Part of a small language model's weights: untied embeddings, LayerScale.
Each number is 128 + 32 x the weight over its row's rms, rounded and kept within 0 to 255. Layers, rows and columns count from 0. The size above them is the row's rms in percent of the matrix's.

# layer 4 attention query, 128x160, rms 0.0556, rows 15-31,47-63,79-95,110-127, columns 128-159
size [ 81  90  90  96 102  90  98  95  92  75  92  77  73  99  73  76  91  96  83 109  88  77  99  94  97  95 106  88  79  90  86  87  86  86  95 101 105  88 110 108  92 115  88  97 103 106 104 105  90  73 109  73  69  74  84  92  75  88  72  77  73  73  74  95  87  73  76  60  79]
[[136 108 171 134 178 140 139 160  94 135 159 142 146 173  84 160 169 151 142 150  86  73 154 128 143 136  85 129 147  95 150  59]
 [ 72  93  85 112 105 101 119  71 150  95 115 145 118  74  45 141 155 168 119  86 135 100  87 124 195 143 140 116 114 124 119  50]
 [157 144  96 127 124 139 109 108 127 141 148 122 151  97  41 148 160 183 127 145 131 103 119 123  99  77 127  75 124 114  52 147]
 [144 195  96 151 182  73 109 138 100 130 124 168 119 120 146 115 189 161  97 116 125 127 142 143 137 133 116 178  64  77 184  88]
 [113 118 121  95 112 124  72 131 117  76 171 117  91 164 210 119 143 166 120 134  96 179 115  81 102 198 135 113 111 107 174  79]
 [175 169 126  94  71 123 124 130 150 190 118 141 110 126  98 121 109  58 159 161 152 158 141 137 121 142 129 116 104 138  92 180]
 [122 129 160 128 104 111 107 139 114 147 114 159 173  77 145 101 170  58 146 133 122 113 132 124 138 180 117 180 116 164 146  78]
 [ 96  92 157  90 125 111 122  98 142 157 112 140 166 146 155 114 168  54 112 109 128 116 129 131 130 120 132 164  88 103 179  49]
 [121 137 146 172 150 165 155 149 146  97 120 183 114 110 183  83  60 140 168 112 125 186 136  62 151 156 117 132  88  99 134 142]
 [138 174 140 108  72 165 100 141 109 161  76 127 179 108 195  84  92 108 103 159 124 134 153 217 140 125 156 179 120  98 125 155]
 [175 134  42 146  91 186 112 166 138  93 145 150  71 167 118 135 182 139 142 153 138 160 117 164 148  88  97  95 146 178 150 154]
 [181 163 180  72 134 104  60  93 125 172 107 117 127 104 191 142 131  88 104 185 124 141  85  91  79  96 140 118 148  77  99 141]
 [140 143  46 134 147 149 138 166 151 107 125 166 120 134  46 109 128 150 174 116 168  88  66 105 151 193  90 155 136 138 155 131]
 [140 196  87 136  95 184 116 186 156 132 116 135 126  73 139 111 130 150 112 103 136 140  97 167 102 114 163 192 152 137 165 127]
 [126 114 112 144 183  94 120 160  94 119 132 172 145 111 171 137 146 132 130  59 120 136 184 106 119  70 114 184 132 127 194 123]
 [134 122 175 166 171 137  80 176  95 117 104 149 165  37 153 146 142 120  96 160 152 116 119 136  76 104 129 155 145  94 164 132]
 [138 144 125 179 101 116 118 105 161 137 122 170 131 161 122 130 121 109 155 107  98  70 132 117 147 158 124 128 145 150 187 136]
 [132  91 178 127 181 134 121 158 170 126 153 129 159 158 120 141 199 121  94  68 141  92 126 120 156 113 113 151 121 101 129  41]
 [131 173  82  61 143  86  88  94 120  87 141 129  77 162  85 118  88  37 148 148 125 151 112 179 129  87 152 103 156 101 116 114]
 [225 137 119  92 161 129  99 163  78 158  95  91 164 112 146 120 145 143 161  80  82  72 133  68 135 195 121 121 201  94 117  73]
 [160 132 127 161 153 166 147 177 143 165 140 118 161 162 122  58 155 132 134 110 155 168 147  86 148 108 115 102 110  69 157  95]
 [ 63  85 112  92 120 133 134 121 159  84 183 163  95 130 143 112 145 103 154 163 133 177  78 156 168 113  96 156 105  93 167 160]
 [175 158 120 122  97 121 134 130  99 181  77 100 126 155 132 147  82 161  97 168 166 117 127  89 101 160 129 132 109 168 142 198]
 [124 129 110 177 104  99 160 109 160  76 118 127 137 101 145 164 177 148 108 127 164  85  95 146 102 157 125 143 135  93 136 106]
 [116 129 118 137 202  94 130 152 156 164 159 147  87 130 120  58 110  78 109 134  85  92 102 178 173  59 111 136 163 107 171 104]
 [102 127 117 160  61 144 117 103 166 121 118 116 117 160 142 133 109 163 125 161 180 161 130 123 104  91 146 135 107 150 123 157]
 [ 93 162 130 142 128 127 103 137 154 156  76 132 190 124 142 118 126 166 148 167  96 134 137  67 122 128 178 140 122 174 128 182]
 [ 69 165 126 100 115  84  98 116 129 104 115 142  70  57  84  95  92  95 102 145 151 168 128 171 137 125 130 126 123  97 165 161]
 [124 144 125 131 184 120 106 148  83 185 116 111 105  99 169  58  72 132 150  92 164 126 134 116  62 139  96 128 138 159 114 114]
 [107 118 133 123 148 163  97 122 145 128 106 144 116 110 106 144 178 114  88 138 131  77 118 150 149 118 118 132 153  66 152 140]
 [ 79 153 101 143 125  73 113  77 126 123 144 110 186 107 102 176 148 112 134 119 161 112 164 135  92 103 113 134 118 193 133  84]
 [115  94 137 149 151 141 130 202 179 182 197 186 133 112 106  93 210  95 111  53 116 165 156 111 140 103 108 139  96 112 128 111]
 [ 66  83 165 164 143 153 100 180 144 118 158 193 119  74 118 136 156 155 128 114 148 160 134 115 121  51 147 148 133 122 117 116]
 [129 164  92 125 123  98 108 111 137 187 134 178 157 185 140 163 117 114 172 111 118  98 183 140  91 128 138 130 135 150 124 124]
 [ 93  75 177 114 119 133 185  89 119 109 114 133  97 161 137 183 103  85  77 110  37 153  99 117 148 141 120 173 148  73  99 114]
 [102 119 107 115 139  75 158  95 139 123 157 141  97 131  90 116 101 138 118 157  67  71 115 136 159  93 139 129 112  76 121 140]
 [130 153  94 163 132 116 198 107 148  81 151 148  97 101  51 123 152 128 150 195  86 140  79  79 109 142 113 173 111 152 161 140]
 [164  99 142  98 133 163 111 171  73 143 122 180 113 131 158 112  91 167 120 143 201 120 120 147 122  99 100 187  71  93 143 143]
 [103 106 151 147 152 120 164 122 145 125 179 166 126 127  45 167 186 125 108 102 105 106  75 108 110 162 139 161 113 178 125 113]
 [158 141 112 158 128 151 127 140 113 153 111 138 162 146 136 129 109 157 145 137 167  84 177 164 120 140 150  69 114 166 142 156]
 [115 141 120 154 127 141 138 124 155 145 172 128 119 109  80  58 115 137 126 142 187 138 154 130 203 129 103 105 141 124 157 174]
 [ 84 115  86 160 153 129 139 170  98 178 142 166 229 130 125 111 149 121 134  92 183 113 136  43 133 151 134 156 119 153 151 128]
 [149 118 185 111 105  92 135 116 147 126 126 125 119 183 151 138  80 119 119 127 135 209 141 154 105 117 143  75 100 121 124 144]
 [119 122 152 138  37 162 157 130  88 138 130 132 190 118  87 128 134 159 160  98 165 111 135 103 169 122 152 137 101 148  80 170]
 [113 118 122 158  94  91 143 108 142 123 158 162 162 170 120 132 134 102 139 141 150 146 149  45 173 156 111 156 109 121 105  97]
 [117 138  73 108 146 121 117 104  85 164 195 125 129 135  88  88 165 184 135 131 165 121 101  51 140 151  87 162 121  84 165 138]
 [115  91 165 141 186 149 139 160 139 101 137 170 130 116  90 144 147 121 103 115 113  91  83 141 151 137 136 158 147 120 127  34]
 [131 101 163 124 137 151 129 122 151 140 141 122 152 155 164  78 156 194 136 121 158 133 157  85 156 144 142 164  74 142  88 176]
 [128 134 105 245 109  84 129 149 146  62 135 133 139 153 124 131 126  28 103 185 170 116 102  81 171 118 128 130 143  89 117 149]
 [159 115 165 111 175 164  82 119  93  76 130 151 108 111 106 169 127 148 130 158 164 141  97 140 105 135 171 106 139 127 119 148]
 [ 88 158 127 119  77 104 145 161 130 168 147 172  71 141  87 156 180 104 130 126 152 165 139 135  81 105 143 193  56 172 120 111]
 [112 125 140 147 105 181  92  98  98 122  86 140 149  99 126 194 149 103 157 135 119 133 136 151 130 168 106 158 129  74 129 165]
 [135 121 163  87 132  99  93 128 156 148 129 101 112 126 106 161 146 118 129  84 136 149  81 127 164 128 111 177 184  52  95 113]
 [130  73 159 143 168 157 118  85 137 111  97 134 147 115  55 147  92 166 103 114 120  54  87 160 152 135  88 136 100 142 110 109]
 [102  93  83 113  98  90 142 100 163 126 114 161  69 114  94 153 142 108 116  97 156  40 133 104 136 129 106 131 136 159  73  83]
 [145 141  90 106 128  95 105  94 165 130 161 148 157 124 118 153 130  83 107 144 145 210 151  99 146 102 150 128 138 113 176 122]
 [ 69 120 161  72 116 159 138  91 136 124 187  68  62 126 180 128  81 201 150 129 181 226 127 109 155 122 104 103 106  57 139 142]
 [163 111  81 135 122 143 176 136 109 132 121 127 160 173 156 131 161  86 110 136  96 151 164  50 120 130 146 160  62 132 151 165]
 [114  60 178 125 132 131 124 125 139 103 155 174 166 117 117 135 117 108 157 121 174 134 145 113 126 140  79 102 130  95  70 118]
 [106 117 130 113  78 150  56 125 165 156 105 158  47 154 154 151  91 107 106 116 237 120 144 126 127 132 115  94 133 135 108 158]
 [150 114 112 138 125  74  74 155 139 138 148  87 143 161 128 133 153 113 145 139  86  88 103 125 120 165 131  82 154 122 161 120]
 [117 155  88 162 103 151 155 122 126  92  78 136 140 123 156 127 114 117 119 166 117 139 127 106 155 120 211 136 118 173 175 194]
 [127  85 188 154 149 134 120 134  65 125 126 184 192  69 122 115 104  97 194 138 166  90 158 144 130 111 109 152 123 150 126 110]
 [161 130 136  90 147 102  60 170 145 163 116  73 108 107 186 158 130  96 125 154 137 154  96 137 102 112 138 137 167 111 162  90]
 [116  94 159 112 141  88 106 156 176 180 122 152 173 117  55 122 178  97 130 105 150 132 131 155 159 141  81 158 130 188 163 111]
 [135 151 153 119 153 130  80 143 160 156 113 151 133 103 102  94 141  93 114 140 215 120 103 115 142 110 135 197  97 191 209 144]
 [ 80 142 145 149 104 143 105 129 175 131 177 120  72 132 135 135 145  51  64 145 128 197 109 110 141 112 142 136 162 140 180 152]
 [111 154 168 124 131 132  99  70 134  89 109 128  97  97 120 142  99  95  95 189 176 168 141 135 129 110 209 144 139  62 119 157]
 [118 164  90  90 146  73 144  55 119  90 125  93  69 166 105 164 116 136 182 145 119  92 137  57 162 159  97  87 146 198 128 105]]
# layer 4 attention key, 32x160, rms 0.0532, rows 14-31, columns 128-159
size [ 82 101  86  87  91  91  84 105  94  88  88  94  91  91  90 106 122  85]
[[124 112 213 119 120 171 184  97 131 130 191  94 127 130 147 104  98 118 126  88  84 155 174  99 151 131 159 104 165 111 106 139]
 [133 118  71 154  47 141 185 154 145 128 147 161 148 127  93 103 107  89 115 126 121 110 151 160  96 145  76 153  71 149 130 118]
 [139 139 119 132 112 167  91 171 154  80 138  67 150 125 116 141 141 142 162 135 121 189 145 139 140 175 186  96 139 129 161 129]
 [166 123 119 106 175 150 118 158 140 135 199  83 105 166 148 107 173 163 155 159 176 145 130 134  67 155 106  78  89 106 177 105]
 [119 114 205 142  98 119 101 135 142 145 137  73  95 119 168  70 122 146 146 103 109  84 176 169 157 110 143 108 128 154  98 118]
 [184 140 137 141 136 153 128 125 102  94 129  82 151 134 109 104 146 127 170  99  73 121 122 122  84 118 156 161 154 159  67  64]
 [ 91 128 134  99 102 136 144 165  84 141 145 171 124 117 115 109 129 139 187 112  56  99 133  98 142  98  91 111  97 109 131 102]
 [114  99 124 107 184 146 166 102 144  87 146 132  92 108 107 103 124 143  82 125 131 144  78  97 149 133 210 169  94  75 203 167]
 [121  81 182 125 112 163 202  34 124 124 173  61 170  89 121 130 141 151 122 162 162  84 104 161 129  94 138  92 114  93 190  84]
 [117 127  73 117 130 104 137 152 140 127 188 210 121 168 134 130 163 163 100 110  79 112 146  61 150 158  77 186 175 100 144 122]
 [154 124 101  89 113 148 115 108 142 143 120  51  99 107 166 211 101 143 108  86 106 198 112 119 104 111 129  83 112 114  82 168]
 [144 103 173 138 120  97 161  62 122 119 196 116  99 169 142 157 124 221 153 166  98 171 134 162 164  79 120  98  68 100  91  90]
 [120  91 164  75 162 187 172 107 152 207 136 102 160 109 186 152  93 100 149 131  83 109 142 135 121  89 130  97 127 113 106  77]
 [105 111  93 146 144  98 131 110  76  67 112 132 105 185 133 118 137 130 113 156 161  69 169 127 186  56 133  50 177  93 168 135]
 [ 79 115 124 150 106 181 122  91 129 132  43  72  45 170 142 155 192  97 122 113  99  87 147 145 135  69 127  96 140 123  39 140]
 [178  99 116 156  92 133 134 102 160 170 102  72 150 108 172 147 106 158  91 103 118  75 170 114  64 153 126 166 104  92 105 144]
 [129 169 102 130  83 146 161 142 135 182  55 129 151 133 163 129  91  85 109 123  94  91 110  70  66 190 126 149  94 149  69 140]
 [189 139  81 151 118 151  86 174 161 150  88 109 160 143 103  94 133 130 123 100  99 129 137 109 132 188 108 115  80 119 156 154]]
# layer 4 attention value, 32x160, rms 0.0577, rows 0-22, columns 128-159
size [104  98  99 103 106 101  94 100 114  97 103  87  99  98  93  89  92 100 113 107  97  94 105]
[[131 156 184 123 167 183 142  78 128  78 120 128 134 112  97 105 129 164 136  81  81 120 136 125 183 142 137 147 108 127 116 132]
 [151 172 135 175  92  70  88  87 148 117  84 103 193 132 129 173  89  76 142 116 104  62 115 123 118 148  97 113 198 129 125 103]
 [156 126 177 153 126 116 110 121 153 102 157 139  91 128  74 172 167  88 138 103 139 103 134 185 143  85 116 170 130 205  65 107]
 [118 108 140 123  98  97 131 161 107  85 126  79 143  86  47 110 180  88 179 125 130  84  94 164 111 126 164 106 199 174 159 119]
 [129 102  96  88 192 155 154  76  98  78 137 106 171 180 113 107 181  79 172  87 116  91 163 147  98 162 145  81 177 133 105  45]
 [148 129 140 117 176  88 134  89 125 111 141 153 143 128 134 150 123 193 176 179 102 172 131 110 116 111 106 134 134 157 127 125]
 [127 113 119  92 154 169 175 166 116 128 132 101 106 143  68 185 144 205 149 100 112 120  81 123 137 128 136  91 153 211  98  90]
 [ 78 150  97 173 179 141 149 109 109 144 105 112 127 155  97 150 115 139 121  99  95 111  91 125 164 104 113 155 175 128 119 129]
 [148 113 148 153 114  65  91 106 106  87 169 162 139 172  96 145 152  86 182 131 154 124 137 169 129 124 157 165  51 154  81 144]
 [127 100 177 101 137 120  99 129 118 101  92 126  99 108 132 160 101 153 105 182 128 139  94 142 129  62 140 153 113 146 164 187]
 [153 145 142  80 133 110 115 156 163 142  99 150 150 143  94 169  94 110 154 195 122 106 136 163  96 160 132  92 146 124 125  86]
 [122 129 112 160 176 217 141  95 155 131 113  92 143  93  74  98 162  80 124  49  67  81 136 140 105 191 147 163 142 107  77 180]
 [ 76 145 111 139 133 138 111 102 154 130 103 159 123  77 138 144 124 152  75 114  88 137 112 172 193  99 154 186  64 151 179 101]
 [134  96 161 105  91 121 111 101  89  69 115 157 123 132 149 206 135 135 189 181 139 139  53 127 118 113 132 128 167 161 189 104]
 [140 153 106 136 161  75  64 161 100 135 104  73 114 155 166 143 157 152  67 128 216 171 113  86 108 155 123 182  95  46 174 150]
 [172 120 154 126 109 139 170 126  90 122 121 162 145 113 156 160 175 179 193 145 144 124 175 102 126 141 132 135 113 155 134 129]
 [121 142 105  32  71 114  40 106 102  89 124 146 132 166 212 123  98 105 138 119 171 147 147 132 157 173 170 134 146 157 109 132]
 [ 97 107 123 151 134  65 173 161  95 192 181 139 176  89 135 112 136 139 150  87  89 197 119 154 126  51 104 117  82 161 209 174]
 [ 57 120 119 131 119  75 136 119 146 124 176  88 126  94 117 126 154 146 103  97 105  94 181 138  81 166 146 129  74 195  83 145]
 [ 68  96 110 142  94 154 158 139 127 141 141 115 146 160 148 144  59 134 103 155 198 119 119 131  53 159 135 109 115  82  82 173]
 [172 146 156  88 137 115 119 148 119 120 144  91 153 129  61 140 102 190 155 137  27 130 157 199 106 163 140  95  96 113 142 126]
 [114 182 129 188 165  95 130 128 176 148  82 195 163  87 128 107  86 191 100 132  24 168 173 181 179 102 109 147 106 128  65  69]
 [131 150 121 130 132 202  91 115 136 141 149 160 129 134 121 117 106 120 125  65 164  76 150  90 175 104 149 193 131  97  97 118]]
# layer 4 attention output (transposed), 128x160, rms 0.138, rows 0-22,32-54,64-85,96-117, columns 128-159
size [108  83  88 132  93 112  92  98  98 116 110  82  97  85  89  85  91 102 106 105  82  92 114  80  80  85  92  86  81  84  87  95  97  90  81  93  94  88  82  82  90  92  84  91  93  92 116 108 106 114 126 102 126  99 119  97 105  92  92 122 109  94 118 111 127  93 103 103 110 125 100  90 108 114  88 116 113  98 103 109  98 102  98 108 107  96  93 109 102  99]
[[141 121 109  57  79 118 167 144  54 168  91  81 206 147 125 145 124  83 116 111 162 111 117 163 125 121 155  84  86 155  75 129]
 [127  86 167 125 114 121 115 157 125  90 128 190 154 127 130 124 121  73 140 154 119 151 123  83 157 155 160 163  99 120 174 153]
 [ 84  65 128 106  98 142 102 134 136 134 133 136 153 108  65 108 109  79 126 105 148 119 105 145 122  91 112 141  96  93  92 136]
 [120 179  98 146 130 134 149  95 144 122 115 108 141 163 138 132  79 189 108 129 101  94 179 117  96  96 108  96 185 182  91 155]
 [ 96 128 130 163  78 109 157 173 148 144 129 147 136  84 172 162 115 161  61 138 108 137  99 107 136  81 139 160  58 127  74 151]
 [101 112 129 122 110 109 105 164 151 101 127 164 126  92 186  98 136  91  94  90  82 131 113 148 127 141  72 135  85  88 107  98]
 [130  94 100 169 149  85 110 102 124 115 110 133  99 127 134 152  43 184  88 160 125 161 172 117  84 141  48  89 105 127 114 114]
 [145  70 162 151  91 108 104 105 139 145 126 141 112 145 184 116 144  85 140 167 148 162 141 122 134  79 117 113  94 135 121 165]
 [101  97 105  80 123 121 140 110  91 145  99 170 127 107 122 178 151 133  94 121  69  85 133 150  99  80 127  87 159 134 132 136]
 [ 82 153 135 146 142 116 175 123 139 132 133 177 143  98 219 151 128 130 121 119  92  96 161 135 129 159 115  89 108 132 130  85]
 [112 156 179 156 172 148 103 149 136  79 115 140 134  78 194 142 116 129 142 105  66  60 140 137 144 164 111 146 126 134 179 137]
 [ 99  75 147 148  75 111 166 110 101 116 148 132 183 192 113 137 120  70 117 136 168 116 140 144  98  51 151 163  70 156  93 129]
 [146 141 150 103 137 100 124  90  65 104 123  87 101 126 178 137 154 115 113 157  95  90 198 162 117 118 135 121 156 135 179 110]
 [114 150 121 168 144 120 138 144 119 202  74 122 127 114 169 117 102 193 114 121  90  99 181 133 129 152 110 115 104 135 131 143]
 [148 126 131  73 125 135 108 144 145 136 149 168 123  90 123  71 174 143 141  99  71 133 129 137 125 100  82 139 113 154 155  83]
 [136 159  84 117 149  83 108 155 131 145  93 112 132  92  94 153 107 153 162 108 120 159  22 141 118 108 117  84 160 131  84 144]
 [135 146  94 115 158  97 166 132 158 142 108 121  56 100  37 140 139 167 140 104 123 177 107 124 108 134 105 121 131 100 144  71]
 [112 163 122  94 164 196  57 146 129 118 104 118 140  65 123  96 119 141 124 136  78 168  98 114 143 155  60 159 139 106 125 120]
 [156 104 103 154 107 134 147  83 155 139 111 122 166 158  81 127  78 119 108 151 136 181 120  94 120 161 109 116 157 118 144  86]
 [154 183  69 174 170 106 128 125 195 142 126 163 115 115 148 163 113 185 106 154 179 136 157  94 101  97 170 136 125  95 156 163]
 [105  81 141 198 136 114 116 112 130 150  76 207 110 119 128 114 124  96 101  86 169 109 146 119 149 124  52 158 120  80 140 114]
 [119  86 129 117 115 108  69 167 151 110 157  99  96 165 149 138 193  30 110 130 146  97  90 130 139 120 107 113  91 170  93 190]
 [145  49 113 119  82  78 139 142 159 127 184  53  93 106  61 135 106 132 108 114 151 200  90 123  89 133 154  94 125  64 102 101]
 [190 188 115 161 138 113 136  83  95 149  81 171 151 140 113 141 113  81 134 127 151 106 131 118 132  86 124 139  57 128  93 158]
 [120 116 166 168 130 141 176 111  78 115  87 152 123 148 150 105 139 143 102 120 155  80 152 136  97 107 175 114  96 114 156 136]
 [100 128 124  93 111 124 115 129 114 102 141 103 145 119 103 177 108 114 109 174 126  87 133 224 106  91 137  83 141 166 121 134]
 [160 150 109 174  98 117  82 156 120 134 103 179 207 119 119 153  76 165 112 173  82  88 133 122  89 185 116 129 157 178 132 121]
 [ 97 175 108 191 108 144 109 135 129  82  99 136 164 122 157 140  87 110  69  88 105 117 111 110 129 168 190 141  87 154 159 191]
 [132 108 103 105 118 150  94 170 175  95 137 122 140 132 139 103 161  91 138 112 127 159  94 128  95 128 229 125 121 169 150 123]
 [115 129 155  96 113 144 144 141 192  24 169  82 172 135 171 155  96 137  58 148 111 100 147 135 167 135 117 104 137 109 168 108]
 [132 160 106 126 125 121 102 121 127 165 104 161 117 120 143  99 118 164 178 133 120 207 157  96 124 139 167 106  83 114 123 170]
 [119 151 107 150 112 186 102 116 116 133 122 110 137 114 113 172 120 145 117 113 156 119  72 115 136 152 141 113 155 156  91 124]
 [120 152 105 153  82 113 113 165 163  93 139 181 134 126 150 123 166 110 145 130 130 129 122 145 111 102 196 112 168 174 147 123]
 [ 98 100 128 183 136 152 114 130 194  78 153 104 124 132 149 161 119 105 123 133 154 138 117 150 136  98 191 108 163 142 166 128]
 [ 79 191 126 127 124 102 124 152  91 166  91 136 138 172  78 116  92 124 161 134 124 131 143 149 115  98 140 137  79 164 100 182]
 [143 180  97 162 137 109  91 143 101 145 123 135 150 116 103 106 112 112 165 171 115 128 150  95 134 163 145 120 108 159 115 161]
 [152 120 122 189 125 145 109 147 182 109 168 133 197 119 186 112 158  97 117 121 116 120 117 103 142 133 164 149 114 127 189 121]
 [111  55 124  80 137 119 111 122 143 171 150 158 111 136 101 131 157 145 149 137 150 143 140 165 165 105  99 147 139 159 114 101]
 [118 105 110  64 155 124 128  89 113 128 124  87 100 103 159 172 136 133 103  74 131 134 110 145 130 124  89 115 132 100  93 111]
 [ 89  94 131  96 151 129 107 142 199 119 164  70  81 119 131 114 138 123 145  89 122 125 127 164 149 118  94 134 168 108 115 106]
 [145  98 124 165 163 134 167  99 126 148 163 139 137 139 124 128 133 147 119  85 112 115 156  98 172  91  60 180 125  86  74  87]
 [194 186 177 118 113  98 140 113 149 141  72 106 106 163 170  95  56  62 112 149 104 152  84 148 182 122  91 106 117 139 102 152]
 [107 105 116  77 103 108 168 131 148  97 138 101  69 133 167 168 148 141  98 123 128 132 114 107 106  96 137  82 174  59 162 111]
 [144  86  92 183 120 163 142 142 138 132 177 140 146 144 162 122 170 140 119  74 144 120 155 102 117  78  97 159 146 111 166  48]
 [141 147 116 124 170 133  79 108 128 126 132  89  96 107 125 116 127 147 125 123 157 205 132  82  96 155 132 137 119  86 110 152]
 [109 133  95  86 164  95 163 116 131 146 178  99  58 120  94  99  91 164 177 103 129 174 152 175  85 154  69 117 132  63 113 122]
 [141 150 120  98 119 156 163 104 124 109  95 169 141 202  91  98  70 117  96  76 136 115 115 123 146 130 157 146 144 165  93 130]
 [131 152 106 132  98 110 184 151 156 175 162 135 133 170 160 121 133 118 174 112 191 118 115  97 130 124 125  72 124 155 199 139]
 [148 113  55 137 131 129 176 115  97 110 158 142 112 149  98 155  71  89  94 111 154 116 186  97 112 112 128 107 147  70  55 175]
 [110 168 106 104  92  98 168 158  99 134 193 120 152 140 206  98  97 120 136 139 146 147 194 150 130 105 162  83 109 111 120 119]
 [114 158 137 150 119 123 126 129 124 132 180  80 145 100 179 106 170 143 177 140 118 142 174 174 128 123 163 125 135 107 177  92]
 [105 119  74 159 111  89  93 104 141 140 125 119 112 103 103 142 146 158 144 158 183 129 162 105 118  90 109 143 164  96 111 107]
 [ 68 123  86 116 140 196  80 141 152 114 133 125 123 107  73 142 141 142  96 119 122 131  92  97 176 141 126 173 145 136 103 100]
 [101 128 124 118 112 106 128 113 127 123 163  65 106 120 121 147 112 111 125 125 126 104 118 124  84 141 107 120 166  90 143 109]
 [116 149 121 148 188 110 196 105 139 128 134  94 141 133 144 140 121 125  97 130 140 116 175 106  71  95 146 144  94  97  67 136]
 [118 116 129 105  78 142 163 153 144 145  98 159 168 113 127 122  78 128  74 100 118 172  80  89 139 137  90 111 163 142 113 137]
 [ 76 135  47 116 117 124 134 135 130 136 126 152 143 137  59  88 110 192 129 148 157 145 138 189 140 130 116 149 156 165 152 130]
 [134 159  65 151  85  65 166 116 135 113 121 135 133 121  93 128  70 106 149 118 148 132 140 123  82 179 151 144 142 132 110 171]
 [128  92 104  66 137 109  49 128 111 151 105 195 139 138 104 115 111 127 110 125 159 139  80 126 172 154 139 144 138 166 130 118]
 [132  91 148 103 112 130 119 161 115 118 111 138 142 113 146 120 106  73  99  98 114 130 111  90 136 142 101 149 140 133 120 108]
 [197 131 176 135 168 130  73 109 124 159 127 135 116 157 128 120 143  34 180 126  85 126 123 127 110 154 113 157 129 147 117 110]
 [171  93 110  78 146 144  81 197 184 140 128 128 143  77 167  80 115 194 128 155 107 113  94 150 164 154 128 118 143 125 204  69]
 [159 142 160 148 112 150 104 144  93 122 155 123 174 136 167  85 138  67 120 139 117  98 109 135 141 158 175 113 177  87 176  57]
 [ 91 106 126 145  82  97 103 125 135 155 120 162 166 144 163 119 153 149 127 187 120 121 131 163 100 109 101 101 121 148 130 132]
 [101 124 100 199 131 131 158  89 101 113 158 139 104  93 200 144 134 103 119 174  92 112 195 154  86 118 198 151  76 110  87 132]
 [170 211 157 110 125 122 132 128 109 130 153 100 156  84 153 109 120 139 169 133  71 121 140 151 127 155  88 126 146  99 175  96]
 [101 142 137 133 135 147 120 132 133 139 191 127 138 136 152  80 200 117 169 168 140 151 141 207 149 128 154 138 132 140 196  93]
 [124 117 121  83 122 148 128 107 155 181 127 168 141 144  65 109 187 182 116 168 175 119  90 175 157  84 179 153 117 159 164 147]
 [134 120 144 176 137 151  99 114  73 165 105 173 202 111 118 152 159  99  86 130 147  68 151 146 126  93  85 150 135 179 100 145]
 [138 114 150 156  76 134 124 104 117 113 137 175 142 133 134 132 112 128  84 171 169 115 144 142 123 108 132 150 133 149 132 176]
 [134  98 128 108 126 152 119 140 132 107 158 132 157 131 132 100 156  90 104 158 146 139 135 162  94 104 107 156 100 126 100 170]
 [148 113 126 163 116 114 125 117 130 121 150 131 212 147 162 119 131 105 129 171  96  85 115 133 121 109 149 164 207 173 136 118]
 [ 84 128 136 159  42 148  94  96 117 102 128 128 127  80 169 188 122 167 134 118 147 127  90 123 161 137  68 127 148 125  97 154]
 [ 63 139 104  50  54 151 112 171 175 134 153 111  87 169 176 129 130 123 158  84 163 180 100 111 128 188  86  94 117  88 110 142]
 [101 113 146  90  88  93 153 157 176  79 148 140 164 134 194 120  71 142 116 156 140 127 170 125 108 143 113  87 147 126 143 142]
 [124 129 124 144  68 190 113 136 167 116 155 200  95 153 237 135 133 140 144 132 143 191 151 131 149 117 201 117  65 122 163 137]
 [116 155 152 140 137 135 134 135 117  90 100 138 133  83 100 169 116 140 138  97 119 138 112 175  93 106  87 116 133 108 100  89]
 [ 63 128 103  78  85 150 155 185 177 123 160 104  93 154 170 175 138 124 174 114 128 153 100 119 127 175 130  73 122  81 122 122]
 [ 83 145 141  82 123 140 105 187 166  86 160  60  94 128 114 176 139 144 202 141 132 187 100 135  85 182  93 130 111 109 115 105]
 [136 149 134 198 100 141 143 181 119 110 102 140 173 137 198 102 104  85  74 171 101 113 167 174 131  75 165 167 114 203 145 174]
 [135 138  96 168 115 186  94 163 116 112 147 168 108 132 217 132 160 113 115 179 111 171 149 129 131 133 216 131 106 122 168 139]
 [107 128 112 132 131 103  99 139 152 140 145 120 134 148 115 124 123 163 202  74 128 144 102  65 141 161 142 111 109  82 103 103]
 [120  98 113  86 192 128 122 151 141 162 181 130  78 167 184 112 168  86 133  96 124 169  86 122 137 101 133 119 129  90 119  90]
 [103 121 140 120 183  79 122  94 117 148  83 107 121  87  35 121 121 167 128  72 111  91 111 174 127 137  62 108 148  92 103  72]
 [107 159 117 112 154 107 131 118 123 128 111  96  61  89  84 114 129  98 168  87 132 156  76 111 154 131  86  95 152  56 100 122]
 [108 134 143 148 123 180 122 122 138 123 198  91 149 118 128 116 135 183 164 132 156 123 117 139 182 171  65 162 106  77  46  46]
 [149 124 124 155 173 121 142 126 156 178  70 126 140 147 108 110 112  69 100 179 115  64 150 116 105 107 143 177 191 192 127  99]
 [146 121  96 101 116  67 179  98 129 133 113 103  81 111 116 133 100 170 112 120 134 122 154 106 109  81 177  96 119  97 156 144]
 [ 65  98 111 137  95 126 122 131 125  94 184 134 130 173 107 134 130 137 123  98 155 138 118 133 153 134  52 155 134  74  83  96]
 [ 91 108 101  98 104 133  80  79 158 112 146 187 117 155 214 177 165  97  53 137 167 164 121 127 130 140 137 107 103 124 145 147]]